python train.py --num_hidden_layers=12 --hidden_size=192 --num_attention_heads=6 --num_key_value_heads=3 --head_dim=32 --intermediate_size=512 --vocab_size=2048 --hidden_act="swiglu" --norm="rmsnorm" --norm_place="pre" --norm_eps=1e-06 --positions="learned+rope" --rope_theta=85100.0 --rope_fraction=1.0 --qk_norm=false --attn_scale=0.177 --bias="none" --tie_word_embeddings=false --parallel_block=false --extras=["capped logits"] --init="trunc" --init_std_qkv=0.0361 --init_std_o=0.0361 --init_std_up=0.0361 --init_std_down=0.0 --optimizer="laprop" --learning_rate=0.000951 --lr_mult_o=1.4 --beta1=0.95 --beta2=0.95 --lr_head=0.00359 --max_grad_norm=0.5 --warmup_steps=352 --schedule="wsd" --decay_fraction=1.0 --decay_shape="linear" --final_lr_fraction=0.0 --batch_tokens=[8192, 16384] --max_seq_len=384 --doc_mask=true --train_tokens=120200000 --max_steps=10015 --dataset="wikipedia_en"
Each number is 128 + 32 x the weight over its row's rms, rounded and kept within 0 to 255. Layers, rows and columns count from 0. Numbers have three digits each. The size before them is the row's rms in percent of the matrix's.

# layer 5 MLP down, 192x512, rms 0.0419, rows 117-142, columns 256-511
100:198157043120134129168110193089145126082101149177127174163147069216125081106099167194107122096123150121120140140155052122117103092136117155134167113064092128105137156149202190133141112111126100121182151146160139138135089078137199160112133114109144169122144104109132138070144128141102143144148143169154142158170112083115097185147149111112113149114179166099118139073172131098124156158123137143084140168092159143117123152136166089175124110092113125078143158147132173129185124177137131162103141161107101123114104149176137085083172100116117145088127132179160116104141185104158121137156119113134192128131138203180170121146117062141191169154152116116072142082065137132147200120084100079118116139138127151132128149130146174133085121181120137108156136097112114116101142090174122
097:135165084178137193106219059118162089107096187151133094150100174111078097146190131113050192160073081160127087093190132135112178174151161073136160116088168100133077122122168129075058098136136137159103158121131129094099179132144139080175119142119112111122063121106124148093104172119131102229127130144113115168132152173104088123151081109104153101091161088106141153139098096153106123165164203162149157094099079132104144161137081115158086117112140094187151092126180137144127126169144153118114092135117152131104126121131081128158133125131141106166133149085090168096121099136159123091088061134022155183128165089130180112102170137089082106123151105107083062086147095124124115172119158160139185171114121142130100186170096174086182147165117100159136078107140195091168120140102156
099:165176143152127100101148153062108144167150097134064140090107103125129139103165146130140170166100147095142132115081150140175108140134101079157134160182148110096140115164039102116099132111152144144163106149160148152115119107115066076080143131075122108121048189139144107175158096058118112082096111134136109143074166137105108144108148110103151149135132137142130109164078094156126134178146169135097143169094171118082136114173130174099103136141138146084146102126135147136117113079122200126104126109147077137164112114077099149143111123142140091173151157116122114117118057112113112114046162108145081067121124099078148109082107121126100147085145136106144114083158103124165162070169110088075136127152151184124175118178190155160079157152094139160109121137126112112134126121127104
101:130190165144152111143164126161126108112116114142160137105139130131138114136144141091166144094110109171134190099137060138128119119166182175063137118140117168113141070122125145175090130142111125126103137069134151107112139118126134114189144126194168140173122154067130130093109101143136084058084079158144154196183123119110150111122117132121145165152110144094085124140160182129145140127088040161169127074116131100109144114131184133069160160048177172160169177153134115127168033135126121138120136146117115156108096122131098084122146143100094119151091080177115130114154104128094104155203120085098144157146135082130169101106158107193091142136126127080129110130128156154109103150114160108109179173088096116116142180126118110120059099122113161108083141127133150107152103099149106
096:113132148126126110149168146079141164145151146124120176145113132079116165125116155089123170172100138161082188100110132166100063149151104114060122136149099103123144142141089098177156101078135148106087180173188117143137095092090156098095111148143143137110103188094081154093219132081124120162122125124127125165109120174161070165106156096117151147113119142116119156084211118076083159085091149109162106159181109118166157145106091120133158116128113175220153091125145098102099099105184109142179139125102151122104120108116128068117084139113125096106143106149146147125079124142137171233178097171143082120083042087128058146188131085122121149143170135133147108072165122169220144110118124152115102118094158148115160149101128117132139127180159122155177131158070175088041123112069084
105:146148127119103093111141120144087096142164136109114124127095110151108120087105178122110105137165164122112092117105113120198083093132131084190050086151098172114108114148089099142171157099149155124146122129151107152094149189117164157127163148061228120112151133144149151139143123147161148185094105121141111043177108139119151094125098153047096108174119185152072129111148140123136116172174108125109074168134153113125180139129087101148126116082164196118150136134162084149107073127130157093147116159137140151135133119127076143149158087121110154143130173122127126165102159114120094119111157106172097137104125133090104142114121174088129096079196075133113096170118122117106130073160145149151030086124162156162120103141105154129133093127110138107113135129177144152137139165074121
096:136136130126121143117145160130106098131132164131098148173142136137148211146099133120040137142107157168098117184135110137139149203117093142170147124144114095147110138135138178047138087166141173107107124154163090102104145117093051106130104112171083167198111084062152127168157139157146112159172142082148114159122150117142178080122156144091155112139074139128118138149160185143147149167102145118101105123116165133118143138204163150174129144133143137117148096133165135173110079095124097154059144151117078149140083148140124105157135139094167180162184190150123087121133090086165164134080138085120154141171129120146144160129092189131099164165199122119141173161130118106117176139130115108073063099140114184119189142145141157089137171193079112072164089169108121158104161143105113
094:117077115049088088169157134081094127157159131140099158126146112091154088117105152130111161179143120166086158096145172133162152154137116091121189145081163127141129107107137115029102114082111183093122088117109092093119140148087124111082125116171138188116138111090136141182141106108151080134122123134110146070109058148107147151148155170088070127089151146139130087125144089181126157107116127155112111120095103113132099140106194107112135076112143162065095116103099164166154113140091083066178123112119126116106122114120171086159119149119156158181077154134107082131106206148146143143140158125170142120123096082165134118122099125166177150193213170126176112174139105155124076101116084098146116157153143144120107157190120155118114154118065184162068146087138070181124072107121133
104:162129063162120089160165112101166125081132141158143182125074152164131081167110119118141081134110146190111146100140161145145074133173135201113124064068127128123093101075181102123164179067148121090103133101107074083210104143080059114084094136089176162141082159115168122145129038115147112122177108186083129106137155093147097138159140107183112151088168132119105160106112110103110145091185109126117093106101098151170128051112122169157114101138147123114132105169129102151160083137123147148164112122105141154136167063152081081167093200106069179143127148174187110123109170139173128129171155123125166141125161170144124100141076030135108118176178119145100137223149124151113077097149101191109145120172077202144109183131127151157074186166095161129120090178130166048147126110111114
091:066140178143091139137117091109125074095187079114116102149126108115108120154163083105073102136122113205130066157124158140147108114114116145121095169187128159144100171148133119163163064163139138141115106140140085124149150120055110086106157098148140116147119067090093175156169216118123071165098149104153106110123103115174176175097112154181104135150132111176116116087099126137156081064092108159112092108133113142127072158150183121133121129111065097135125139078114153129132182128158150093126137108152162158139101157157162140088115111247122134113112128119123158133120102133099155106113108137125104144124127103048112136229114159102138166106128089125172083123125118114102106119100140150126138163096187155099164083161205087102112084165141133119144152179096157156149096157157070
098:195161124196131186089112147088131127146156154147182107137152099118144184125110111156180163116100118154096095092160145108120088063074116194129166125171111130120132161165064115122129172066104138147168171071182183139205160102125153120127150164115063083123104150082107245109140128171134074077121114176144184158085083165054097120093110147093150142176123120141109171092141134132139106122129129163147160137120098123090157163073106062130174177138198125188100149161157100098115136039072149187110136151099144123068115115135138121131155148142102113115119166088133135173128097106087141096125098160173118135083132179166211160129072126125103137117151149114200101187105101148134115148114082132143150045211071137131165135153139070116182109070162085135138122099128146087141135134111120
102:110113096056146095141106061106078102142163119072078067106159101101107105118130115099100100162090132129220116148147146144147135140129118080096137160165113184130136142140106091071109112122143133082124115169133122074130166077179085095129064071177135124120075120128078143191148155083165121111160173139128108145102148165137157136171134179136113153127080150077116121098186170116103110091151119153148090115103153154131115143102135109095159163161129110093134136159189139175155081162102123099185138096089150123077087130119079185129109117146119180227116091214173139113159141166121173139130128142168128102150160124076115110088154125150144172194059107129154121165138087113082089073088135131109079075098188124108128135080141156125155161088115137117126153095187154122150111113111118
098:090159156124152118167090078125167096160139150143092168194115128191103107192187113097094148112081114165068144075107171101207156175087114126157153155119150107116125116127090134107052090126109151174122149130155061110095125097184135071129190139084121122144168129076104123144120134137120094135124105117092122122172139149112094123176178142124123139153108146126147106156123112160148175177100125131080143169100105133097172128149107120142186082168112127179131079104182131167116077125142145138078063128146091169159135182158187162116121119078109102122129061099118126082154116120142143028119159175088102159095091087077121105114168183160092112075211185065128177117147133111121118143122171171065103131155126112148201157114167149116145166109122123130107144155181112146162083155176108
090:154128145161102136123111137156138145127156124115098118089144135121144120135104106118091118094077100127079135105137139075114139145156102168168167076121192118094156176063115136163196176147135097164163134144161210162159155103003141093171162173115132113159222069127124064158120170155137098169141089133159163223152075134161079145116110136085104116137135153172176174086105186183101159164147175149112136122144169115117136144077105049121147083126105128138066139101103143128154174147090139148158162131160169108156085146177107152131062119106152096059116143113137100121121080111116137130143089166172092119185106099119125150105088193115114138124177133101200126121068107140159062161137176126156108115103147141208152170138142124148143131163071141091096183128128145129128125171128138
104:118110124141154132139144070161095147144128172106082098121130108155171171075194103139160134167082127133120110127119131161140135103083080104126176133105107127139153107105077178136123144117133107086152125087144181122173112185132144095172132165144174156170119113070118069133161169149121098097140151172107135122113210102164132105144109136052110091109140116083126123144226155133180112136131135089094135112078146193098116182131133151096187180121178144172186115151104156103092107127141101191135107150128141116175131150147166210126173154038163060085132100099155151148147161051097167089135095163095121126116127145140149186110118126122166103104118215129093133088122147167095121157172130161124165111148147136094103091119186141140101182097083084130129224126183114174118113162180091
101:176090080170069148150104127185173105156136145146135175147144031130146106091133113142194165156144123199070120070136110111101134164164107139124187206114105133117142184114168177097186103126136110137190166117120118123130108117084129172153114119113154177152150137119069104144116115135119111115089163142143156159156147113143138180184062074070131135130166148169104149125154153129095105208171124113162092173086121128122111115163155177173100165141066094137123131076123109156143165104104154116119151058108092142144171120113162138121158140111122119168151146125103116076108208138164130154151140127153117088067119117195159182134093154110152147119179174083142093146114064117064133070255078118101143112149096131154155143097085109081125120123160168110116126139107170117120112123144103
095:134132140164063079099094091128119147144200105123061134124113106105144113106124114171182146154099114086096083112092151098145115149144101159158085136081163147107131154182109107114152117100091061153063129145185111134166160124121080087125101110112130136120155148097118141050175118117118059132095147032156108154081117119160124133153090167137188139109117114169106171134114161159126130165134086114108153150151150125136120175147146113130127099095190113121091086084133094177105142124140104160164145148097187054088153118114088095132162096167106118139206169144125134156131158147115124123174095160124104081179118122170119119057092139082135123137107157149101101134188130130091094140110146133153113158080096149112113112138114168187173123084086171127127134141106107102048116101095095
097:196138111169099132155100197208153074121158124093121157119116112124125114173111154137098093120098160147144113157105117101164133118084106080161150039143059098096132156129125160129067103139125147112153075143097223089154117089121148071095133134135118129186119163164140097148137158139162130115132163091084072106139116212126132117119129136130144139123135094129123176181082092122114118102174080141018165120160099139094078148140140192136169128151095127093099158129074150183202191161105104143168111164111128183164090162077144176082090143131170142137131179105105111138118111135089149075122110108133086141076164141105114058137074091107165182080131177165142104168110130127121125099086088117174078075115150121166150149128096121117130129126149197178170135151166137114135089124102110
101:148094135137092105108087114184129127112143139119125188087115106169077087166054119115106152130156145134077145128119167126110087154113184110118121115102074099084116147106102110082189103166124136111127176121155148139162243132082166143117113131160166137221070120096120094130103130154121121146159121128144112199128154154129174106171125144109160080081138188165139103198205214123131168159127135078123142145127118142117133159118154138129164160147113100119137093147155154152105161109202131133174163139135118150133112148112096167102158128114114115215093104125116171125165166103138099098098107099080138184152140132176165146148112124115083140124215129113090110155100102099131159073154109121174122098162177174123147126149110059146122126099164116143148088098089101084170131145168102
100:125056154120119143144126127075101025160125121094174051103099163145139107117101094122147091108110080121134144142101118105130183182123110158133108115116116115117141117063078080149108135123133106133141114155096096119077096142097130078117091090098114065142086185136130133165127084134144159116062127141175121157161161133137157167112112090127116114152124140166142126179119148121122116166156145166119101109176139081114117108119100162133100107063129167170105131114148127102143176108117213105086164094111144203144127046025145110101103123169173146127103109100140110100086086126083103141157170147168137149114139134093084100161153059134099124071091142096139085117139112141145100123096127100174117084113129125141176121156090154127085135081148158227088097141099175112163097136118107
106:169093099112119143119082119173198145074149160152134189170131066137146149161111107111132087147082118160145123157088119146089209097147110098125207182100121191155083044110130075144170151158124073088116142131096195128098137095109136106177080125153126167130188138119143178164107156115119169153114097228138155056116120155149090132156184146140109124093113100090139167090185166074116096088092169176108089140123131085110115098135171186144134145133151141087100157147110092157125117131131107172116137087132105132157141100117102164112164094149170164124138073159133114122136124058125112110116134105083112122048130132087179115082132133137152157147050165133143141080119150133101136128145103083106140118099177155091154070201154125134158167032120083102159141146128140128104137125169153
108:121103162157116158108042153151153135114116145097126145083168190054119121148135064090119126115135150103116121101108167096068089134163128131117163111139157102183097205112131142138140114117168156196087159177103106120122169173152098121057159121183103069113110110148104182145070157115159157148128105076086136146117095143161134117101100115099127123092079130165134201094148068167105174153115102119144119155113110070157079148073133135142122074138104065098063119098100088108160136084162162134094110156147156101092096109205146126109094140156068127120178130122156155078158142122117154144126129097146136140164175104136120105152134028124146169118146153117107122146082088091146107100150147102135139128185150140108116140115180165145141135132123111118153154156173115114156136149137208
101:140125156118132121194138133158165107118130158128146077133111106122154111135088108133152106097146135184092109119126121144145120072144139128113099088155109223143172132144143163119120097115117143114151169141129118138179086122101114116127158061178117123122117109151097154126145137123162140146161068092101106110120168110140160116163165123160115199168095125117080092175146110141152162069081150143125174123127090178151067119113135142114142139182148058154172128150157103052098111089146120113128140132086103131143118127070153135145119112093124141120139165206146090124146104122122170111137075128138145121124101162159124086129118097090152103103099150141155127141066149177103168095118162136164122119102187113109159142140176106093162150036121194130085093205179169188148149129110160
098:120207115151130187143161180129120077158069124127187127065107156125173163147089110168088175142108131144159086128175078169081110169148099162117077154123082176192151121118140210169152142094129171069099114100117038115124128182149063124115103115123127104094092134104102085127183154112087169129094094153136161131176086142060163157151143136100106122101151177065101115159110165116151143150115082159194091074110166113123090063145160077152185130124120166086091094087106149157151120054129119076102149097106129195172130152117172138162145105120145158112079163123142075126138164162147152090089147193078185108102148133127087123153106140046125120127096138119157111134149174121165123159092173163121132134179103110132137103204114100100123074127233142100148147122132152109196127178115080
091:175118142186071102140109082139134113120188073184157096146122192126181108092116126131076152077149123110146134136159114133159096062136125189101172164141138130066118116129166236127110102098197185136156167136117108113142098142160153106136084126190160110101098116080129108130225113141154054149127133142105124149107152122189136104119070128110145164167161184129139115086121181158094139221143112147209116068177115120187094137138191111088092108180105134091084099137123109124133113039170162181126104129136135132169133130118083132173084165096105185114166127150122068143082091146138086146170098139113120180164111149127148097116126151128133120167078131144125154172104110124155116108117149136137227169064179143102126077142176131147125150180181106160190164094112116193133163152139098
100:106069138126120108142089154175117123141181105119155165191105105076133191119127145193121089104151108084142120147157164126091104096119111106114114171119201119131175144117159131125169150107115173178119120151142102124156141194191117150126102112142080065134129115145153067108116204098087175131126079120126158143073057141150095137104120114138115058097172131118150118088121127096126129144140156150156079137128081160125119144118134148126110120166132143112173126166130148124066156048074152171151150106121154162132092158078119116150102145094082116111140093122150114179138153086216197141137150148134109113111107156130086156099136154110142139161112094133106115104119158131139167149102112110091086162122111176078106089115119145234130084061151116128160185125141090144135128128119104